Part of a small language model's weights: 16 layers, 4419 steps.
Each number is 500 + 40 x the weight over the matrix's rms, rounded and kept within 0 to 999. Layers, rows and columns count from 0. Numbers have three digits each.

# gate: layer 6 MLP gate, 320x128, rms 0.211, rows 62-92, columns 0-63
# up: layer 6 MLP up, 320x128, rms 0.2, rows 62-92, columns 0-63
# down: layer 6 MLP down (transposed), 320x128, rms 0.196, rows 62-92, columns 0-63
gate62:490548505529517441493489472495453500424499530489535497492483548514557506499488543477566523549490513467550485505490516484522481476505571545493572428532534482513526522464493499491515418543501468
up62:468515444522474491503510510532517483514504504459451539471491479521520593487462509509485605510568495479483575440501456509505507504450529538437465513521538557528471466464562492499536538525542441
down62:510539583469506500533497538555429463543462523470530536529404499454604524545511480460533465513489503513482480475526514480485563508490438521467410459455444496485514500488455478537522472453533530
gate63:526562563493499498520427477533516554458533557443474495458524446395563531445473568582497482533554444505530548501532421535526546573556450478393532521459466434466456567485450515524543481528496534
up63:531502512460580533464463495548502464483516468500478506480567457457462449550554526447474527537565517524503468485538497511466549563539477522471460519553553578473509524536460453517500440555462503
down63:447493505469479512444508452482541557471506503528479508503495462566512489478505452535498494490517449454534480510547501608575484568566511530535514471451579526508488404481508497576517490469445532
gate64:521460460442544480503484435450467474518494394420464566549530501478584529512531485581541512515452573451442540508520543423461505473508458505470492499466534592473528518450496585500520559507486527
up64:430578555464469482564513540499454510551465487503471511481577452531547552487602441518524524498536482555457557480524542470506489479494522484540491464482522541495570477469513561516571461489497446
down64:533451546539528495544536493513501481461508515448511506498523544493508458512523469495521434535543477486465483461525560447460519486538549519476521466501513534509499477540500499551492517519444473
gate65:508469528553439522510509530489532530468515511478586485484451449541517587519473461500428608500482472453510482513477496494482417496489526569517485482515451402569531504516505496483448535513487476
up65:473460537562459523490474492547520397468503519531512513516471475517507514513469490474506491505531535568524480526460493504524511520502536476506513433510466461548502565562518498517521481483509503
down65:618491506535489547519475517462503497490532528569416521510421498510548500506490485542479507525519499540547436561487485535492473508463506484470463541514501569518469482548429497475546477465489451
gate66:510528504427491529493507490517445469499468470497554478478540598436535472491502483524494478499586521522521508549526506412434429434465518471544448500548482517456533539488511465454614463578558504
up66:489499532515466450551541436533505517510528461487406532499568523435501529499569496478466594517522429522517490463443489507546556465558462534442493493484505444448506475442527432504472498533488464
down66:523456568517426452556518560544508584461506535518545483534475482567468511510502537476501532482488468484438426499464567545512487494521495442506532498489498498455530488474554586464512501466436506
gate67:507453508551521447505467424516544513488479510452455524455450488513529516585478490463488576474520452470484502569444517587492607499501560545437489516473512516574497577517452537520539528512474517
up67:513447483511536458557499500532503489563525467479529526474523507566510425485459564521539475496536544463480521511549505426500504453503498508493569509486462467462479505498533525501545530441562532
down67:517495474518530531492517550524494565471437486484522485474491523534505521553503542472516525467468469532503510501488552483506576477494455482499497481489460422498433600478436494566514475513506488
gate68:599534483536460502511467430526446501463496484516500452526461483509532511491494517556514521560477493473527475414481473459445486474491487504516545473451517500556526469426499502522527513443468515
up68:474454535467500526456499555438475517487484519485448541528511430499514501496507493497536580485485529559505502516477492548514532459489523508521539509512482491503499551523466475488467513522450537
down68:476445530435498518499558482438512517473451527506470477435505546480484446455444506490454455509510507471443479513468460527533402449520477540498438432454494480571458436521466500511484504528509488
gate69:481395531386561489529454507500424454500471448450515518519519471484478495476507469560527509483473481428486504416534450512577501480518480518538521483557564496483419482478479500540482435541496459
up69:486451524481469533476511480504483551529535466470503532536490550495496491507487542522566553567522457520420500515541484458410518584531593505472568501470503567508465481483501424454569523519519506
down69:496466437548465492577503560476552515443498496503512447535533451482556477477496544539550513454507499472592430528524447467514432430536473507453493469522553490528502464492515506468523571576535470
gate70:525425497418473486531483505499476575533503518469471540446455501500500517520506513495480484557475554496511560493487511506527483467540503556435488535511572508461446471422493462492498474439517560
up70:415570542612497488531542527529579442533523487407481494500555482468496491518514473471466538487513393592503527475502511466488513473444469479505558546578438487442476474462520484455415502534450525
down70:420445449523470472510457546495553541497503503532586497520426462495518364527495463523560433522558512554576499479490501415496509497480523492489511471516491483518478549563488561433508518569447508
gate71:553552514464481496443513516510563519570539510515525579471487489520448557517452521520485497446573534402513576501510494496444489435491490436517481561521486513483480492460472551479445480505498517
up71:509538531495466546470508544519552504471497515441529530501477471522554504551480443540514451501448532501446395507524419570505458590469402478385475514481491468520536486510438584487476532591549460
down71:547498451466511428450497491493535564501522463498406501493466577530558557410438513534457551433486514374418546557480470461466601510461499482552516451509483423447525523486545506530496466590505455
gate72:552535551483438534471464458494507496494600475518508528546509448478572474476521548557531561470492512461539540462431463506478553515565465505459541529523563464538547448542500482502523468485536488
up72:548506577581453453499556489542456573476500514468490502444430463435462513565443518470446481480496438557532507487452500546521475418472411501446566532484507475478538472577548523521585481469453490
down72:497480510523421489548552499474487555481576509526507567511464544481460484505538535411416508535458498584472538567499487483494437501487486527515574460548546443487560535482465492528542525481536512
gate73:551490518476544556507578534542517457519493509503551521485548529542422513498482520556454506548531478559505544497513526470485504510553506611503511588545490525507501481460453518498520537527525519
up73:503519405556549557502547501473481520541510512478585440491471430544514501494476533519492438456581450485465535411486520552455467526475519540474499460427421503507474470521503446499499586539523594
down73:578449504494488481482511517447508487473560452489523591487525534484382454523544533532447550524563494470438557432499496472521481487429534475498506475464515490502455537482540504485453472446454546
gate74:483483540499506509488536484547416530541475453515458525522511525437507423541450465528476481564511515509441463494523427490430513528460478484488591551547545481509492558459517479442559476493502535
up74:489513510478551535430535582511499429455493491482490484480543474459604571425570534526513512479519461474430520519500458476540475470554529509520429446454450526475501503499488512465537522504558504
down74:448457584381516524530536508501485516550526525559447522544553461549523524591438562501473476480515513522459447494464452481501501500507528457511472585555521528448465491556501513495534462494500548
gate75:475514437509495544503520504574492501578474541504488531469578481554546583524560467432511521457435480464462516459440476479538491502492493466468550566467539549433516532455538504515488470477599519
up75:520542556502589570486502566497542536591515429500445573554502563456455551420452478475600505417602449492547433477522536529578497493457512504476439558491532489544523534478581504499482467504490515
down75:531585509507467485474482475491520506447542568522507428492481452502460544465461522430441556516509518567448464479465524479448521545441469479594570557578472499528465474415462505497479581521521432
gate76:500588537522436478415433517541502474511458491506529518532555476556513520524483550427600474494468541487510496499504542485477463532522431489508533439457471461531489528455453569488448573543478500
up76:546483532500495553464533459430495508439544533504507571427522496476586530608495522547590531547503482412473581447491568478457504448469449477452501563532545509533541499516492495502466515540508424
down76:516437503496494435536518529555539504521532477457534523485509414514497516518432494560597568580489534511431555467467508451472501518477497482446485500575510556537515494553428435481451458492517474
gate77:513521469619488512462532578576479629450488504434545535560443490481587528477402435515479501488492528474597491514537462478521459533457503580461388493507496530545491516532530536531574528431514519
up77:519529500515465510488487491440551518512507512427537556567442560539484467456547507439532505513450529539520525517526458521538454508454478520398507460505506443492498507460464566454550580392528459
down77:532507516496483489455517574453576512502531566470479565461482534549539475553540469507546526555577499455481533524531585461495520523519522561509558435519484477449514490450585485547480602416539505
gate78:525448482490487462521555512463506516495518477518523392491515509475527459517508523531588439561448482488487503520472410511593520497509528572506439531542477484560542501531481554559450490538461525
up78:505536557435548488513431495498483436513497526411489542524500475531553511563456528523495478517436489487562488556467541468432445500494512518485491474510481519496480486519500447505501498539553444
down78:465575487510509504475486460538568522496491475518502456520554468534455538550423402553518511531529510557528484513456499500474482486463494520541536547496438487531504408528499492513497572491459515
gate79:475491448544474501504462544454480459553432514509509579535533445588540467452553470530475455467535532504406516455525483515455491533478543494522477523528470434495524499454485465484559500436445504
up79:496503485489440495548459544477471539549590544527466518495488510498519473464490496502430519496510512521476549465478478458504476495534479523485488511529471490462507526470489483619487521501534435
down79:490566514460531483450479442537531416484428520447545530461531465532545469561526483519554534526481527520563474483569407540532504510531554473516490429568471510556456485544489517492520532467488497
gate80:485503524534532524512521521540482582552564487580513546567539469567520455505471443477484470463542566466394470547501498426533547545471460483562486550507575504538486517505540490495583592476479502
up80:540516556510477525506452504494494504502524524448483472463437491507523507477532509491478484535509460464540409573543477547553424501473481500456475482457467502488605545505463574549487532482448498
down80:463458520480465490409545512541399543537525475427546532617549466489520491502517456490452461506577505511414539426440468490534479531506502496505441526486518485481457498533475499447539567537530467
gate81:567525538515455398446543557508458515487412505450572438565517485501540516459509490563480539484449493467558514527478397460467498481547481526529459514495479440520506627513533598512519475504618524
up81:514485499485534585491436502491527522486479463555538546421481455437493483535485527525404527568505448440500512523522419516578520499487573465508510542483517559520500515470441558525504544500441489
down81:537509486527479523427534483451465472512471543512509582535543484469481480492451544474461420521473452449547496498515520488496450493480446431569443503418517477512447518519534466468459522464526483
gate82:473469555523456515500436572466555424531465468483502567455478492510578535540444467503424508485451491488458491473540501528424485451416549537447501486439486489506519488550496531476525460429510513
up82:500454510478460501576507416510497489405495568487370525627511489500501476478594553520519482582523579463457437489498495481513538509530576470544554509543516535465465533467506473515472542482439514
down82:445503474528463463505487582498563447524496516540501567420470491481571486553534504553446517460437492503516535503532465495479542515497483539432530460520477560505477546533503530536496428528503534
gate83:447570443559448510477418497457471467535510447450527548459508498541544563468515507514561472536523531399442466481504445472446510529470569521451556538418492557553569531563439493548398499510451415
up83:512529503471600482510483513564437466496508496466477475470500514537496535496500420446553486449519555543534476470494449452494492537513538548495501444491563493513495498520520446532468451523506462
down83:519569484421472503514509535463503480492509511517492449515464475449487476455533507509514525514557525542549493418500515476481558456553455433519481568545530516455478442430536555474584467510494486
gate84:528476532477499506485496524599513437490504513434556423507519479565504458511438557477464488537526509507471548486461454554553440478535525496455516538497483411553515464449469509482520481568477544
up84:445493548416490495534486437510544508513550513531493497482616521516504533502524507499477490555454555523512495555500547558460491492464537525529538454491473460414482501468492521497492448574505476
down84:460444470518425432442530539426441495487448426482534532516547416510438485417482497476483469422478504504557408529513526417446477511479459585497544456564430464489506568525490504489510438531469529
gate85:567443431491465425511472456510577465475489532483461523546498435538531535513526494546547492516582527552543538416519446477461526468453466548515552485457455442496521506531491517450508478533525519
up85:431554579425480538517447586542552503457414458452491505540506495578545517479551533463492503457533518517469497463555515477539459576509462473512491560470533434517479478538527484510570597537547505
down85:479473517539498483548501520528504507491525472540498419416456539495503489463481468478548498472548492498494531568532516570554457509461527418502492491509346449542533459479512521506463482527518589
gate86:566471530523528444496503486451470451501511494534551502469537520571543480484560521453450524511509484491576565473522538461437482514506477446529486458482541468502516495487498443414553487552496502
up86:556512522570499435469436502513504480473583475436497510487502541457474589526513472576477509474565557536483480501438432536526485487499512453463501532523519543470555522476485442439494492465484476
down86:450412566544508538476540470508499483455469498465533500472532488489459476493497476485534548503518465460514427512591493537437475445419547504502534451469505442540532523482495478557491523496475454
gate87:463534498486518465424525459557473560583530502507503545509522474482473581530598529486429465558490520552451553503484511397536489461539490514560478458437551531492507515463461533483512491519529505
up87:466475568525544513604470475467511487402447454476443438498498533466458553548505493476549481481432510466479494551407493532541524507518501471485467491584502467479479485477467491504453438557486514
down87:460526497455526464456448499485500436549568489541482516466562503488455532535452494553497497500486537532571527596458496543444484508496506443530508538440456492537474549437447523506525520498544534
gate88:509514528521450527443449496510456465525510538536520455505571584498544535480608453518511530482467456506518561524557536490532436512524463543563468512497514573542463600527517506420523535454440474
up88:552486514473507467520504478469533519544563392404517441479528457515445401505394461543454555454469546481465495514476490483537571476414479497465531488543481541435511546423450580595535508548506490
down88:512452487427510539449488491436519487467494510471579454559509464503440465450428541521524484436593410501500493465483514504522481435498465439476506478474509424475514422508493574491516455539527503
gate89:576491539438596522528462439569538463548506508517523588421606413503608520484503473450522516482487495412446491483443455458501538499474489487539520401545496531439475397535492642481378518493515526
up89:519445540576540533537536446526483500539474606523429550492564470540511493514529528561525494518470550483496532548469461499451480536538550561467511478535537517435479475464531545457480452591428538
down89:546446541489522566463508539546500560558496495494575523506572461541524442549510442470501442468466556494482483482488524454536445547472446488539548474553520399468434478584472527490427514534544557
gate90:538446493447561511500457462452426467576530431579539487542635559451443551557508593540463517537498537483478473517487483467542526538562444441533447490525567525480482499444517558448414480430555482
up90:425566499563412502497525415512484463487563553482473434526433473456465471442524425477493498464496536501586511467524584474536494529508493469493497560509476421534480528507517431527501493551453475
down90:484496492526464448535464454491518513521502543436417474533465478516522434546497455462512510437507518496570528578483560518536516510489566502512543486478520439498449513471522503483489480516421416
gate91:535548490513497493505495509421502543533445447396492587509513485536522508485545475435494512434499486488501455535466484505532449490494501464547561469497549513515566506496542502504469451529538515
up91:515532498414523481464541462525503472498462447525431530543531522527486501503512454489515554544487434407473546488479457499482556480473523586577468517510446526500493524451475504547545533455499557
down91:443587477495542483486450480543481455425501561513561448458470441490492576530478443493532536535462552541504468529442519538553571506553423463451467500518501482484502597487544509514553505555525490
gate92:474458474497531451550513427456474427536492497509509498525541501558524510483471467540478485464474531452518520520524526508490478494531499474518478510467458410503531505542439557455435502494469541
up92:469490508443462512430449531450538438487554509530507479476487500564504459560459491510476519539487525531473521555562510454503447526530484471492483429581435506512530420498520482520471540515454450
down92:526516619472476511453526538428503517499556557518409538539438570397485470499492559505516503520535556491486524415480461468463481544405512539500486466518535630461391484433559450571533461504502493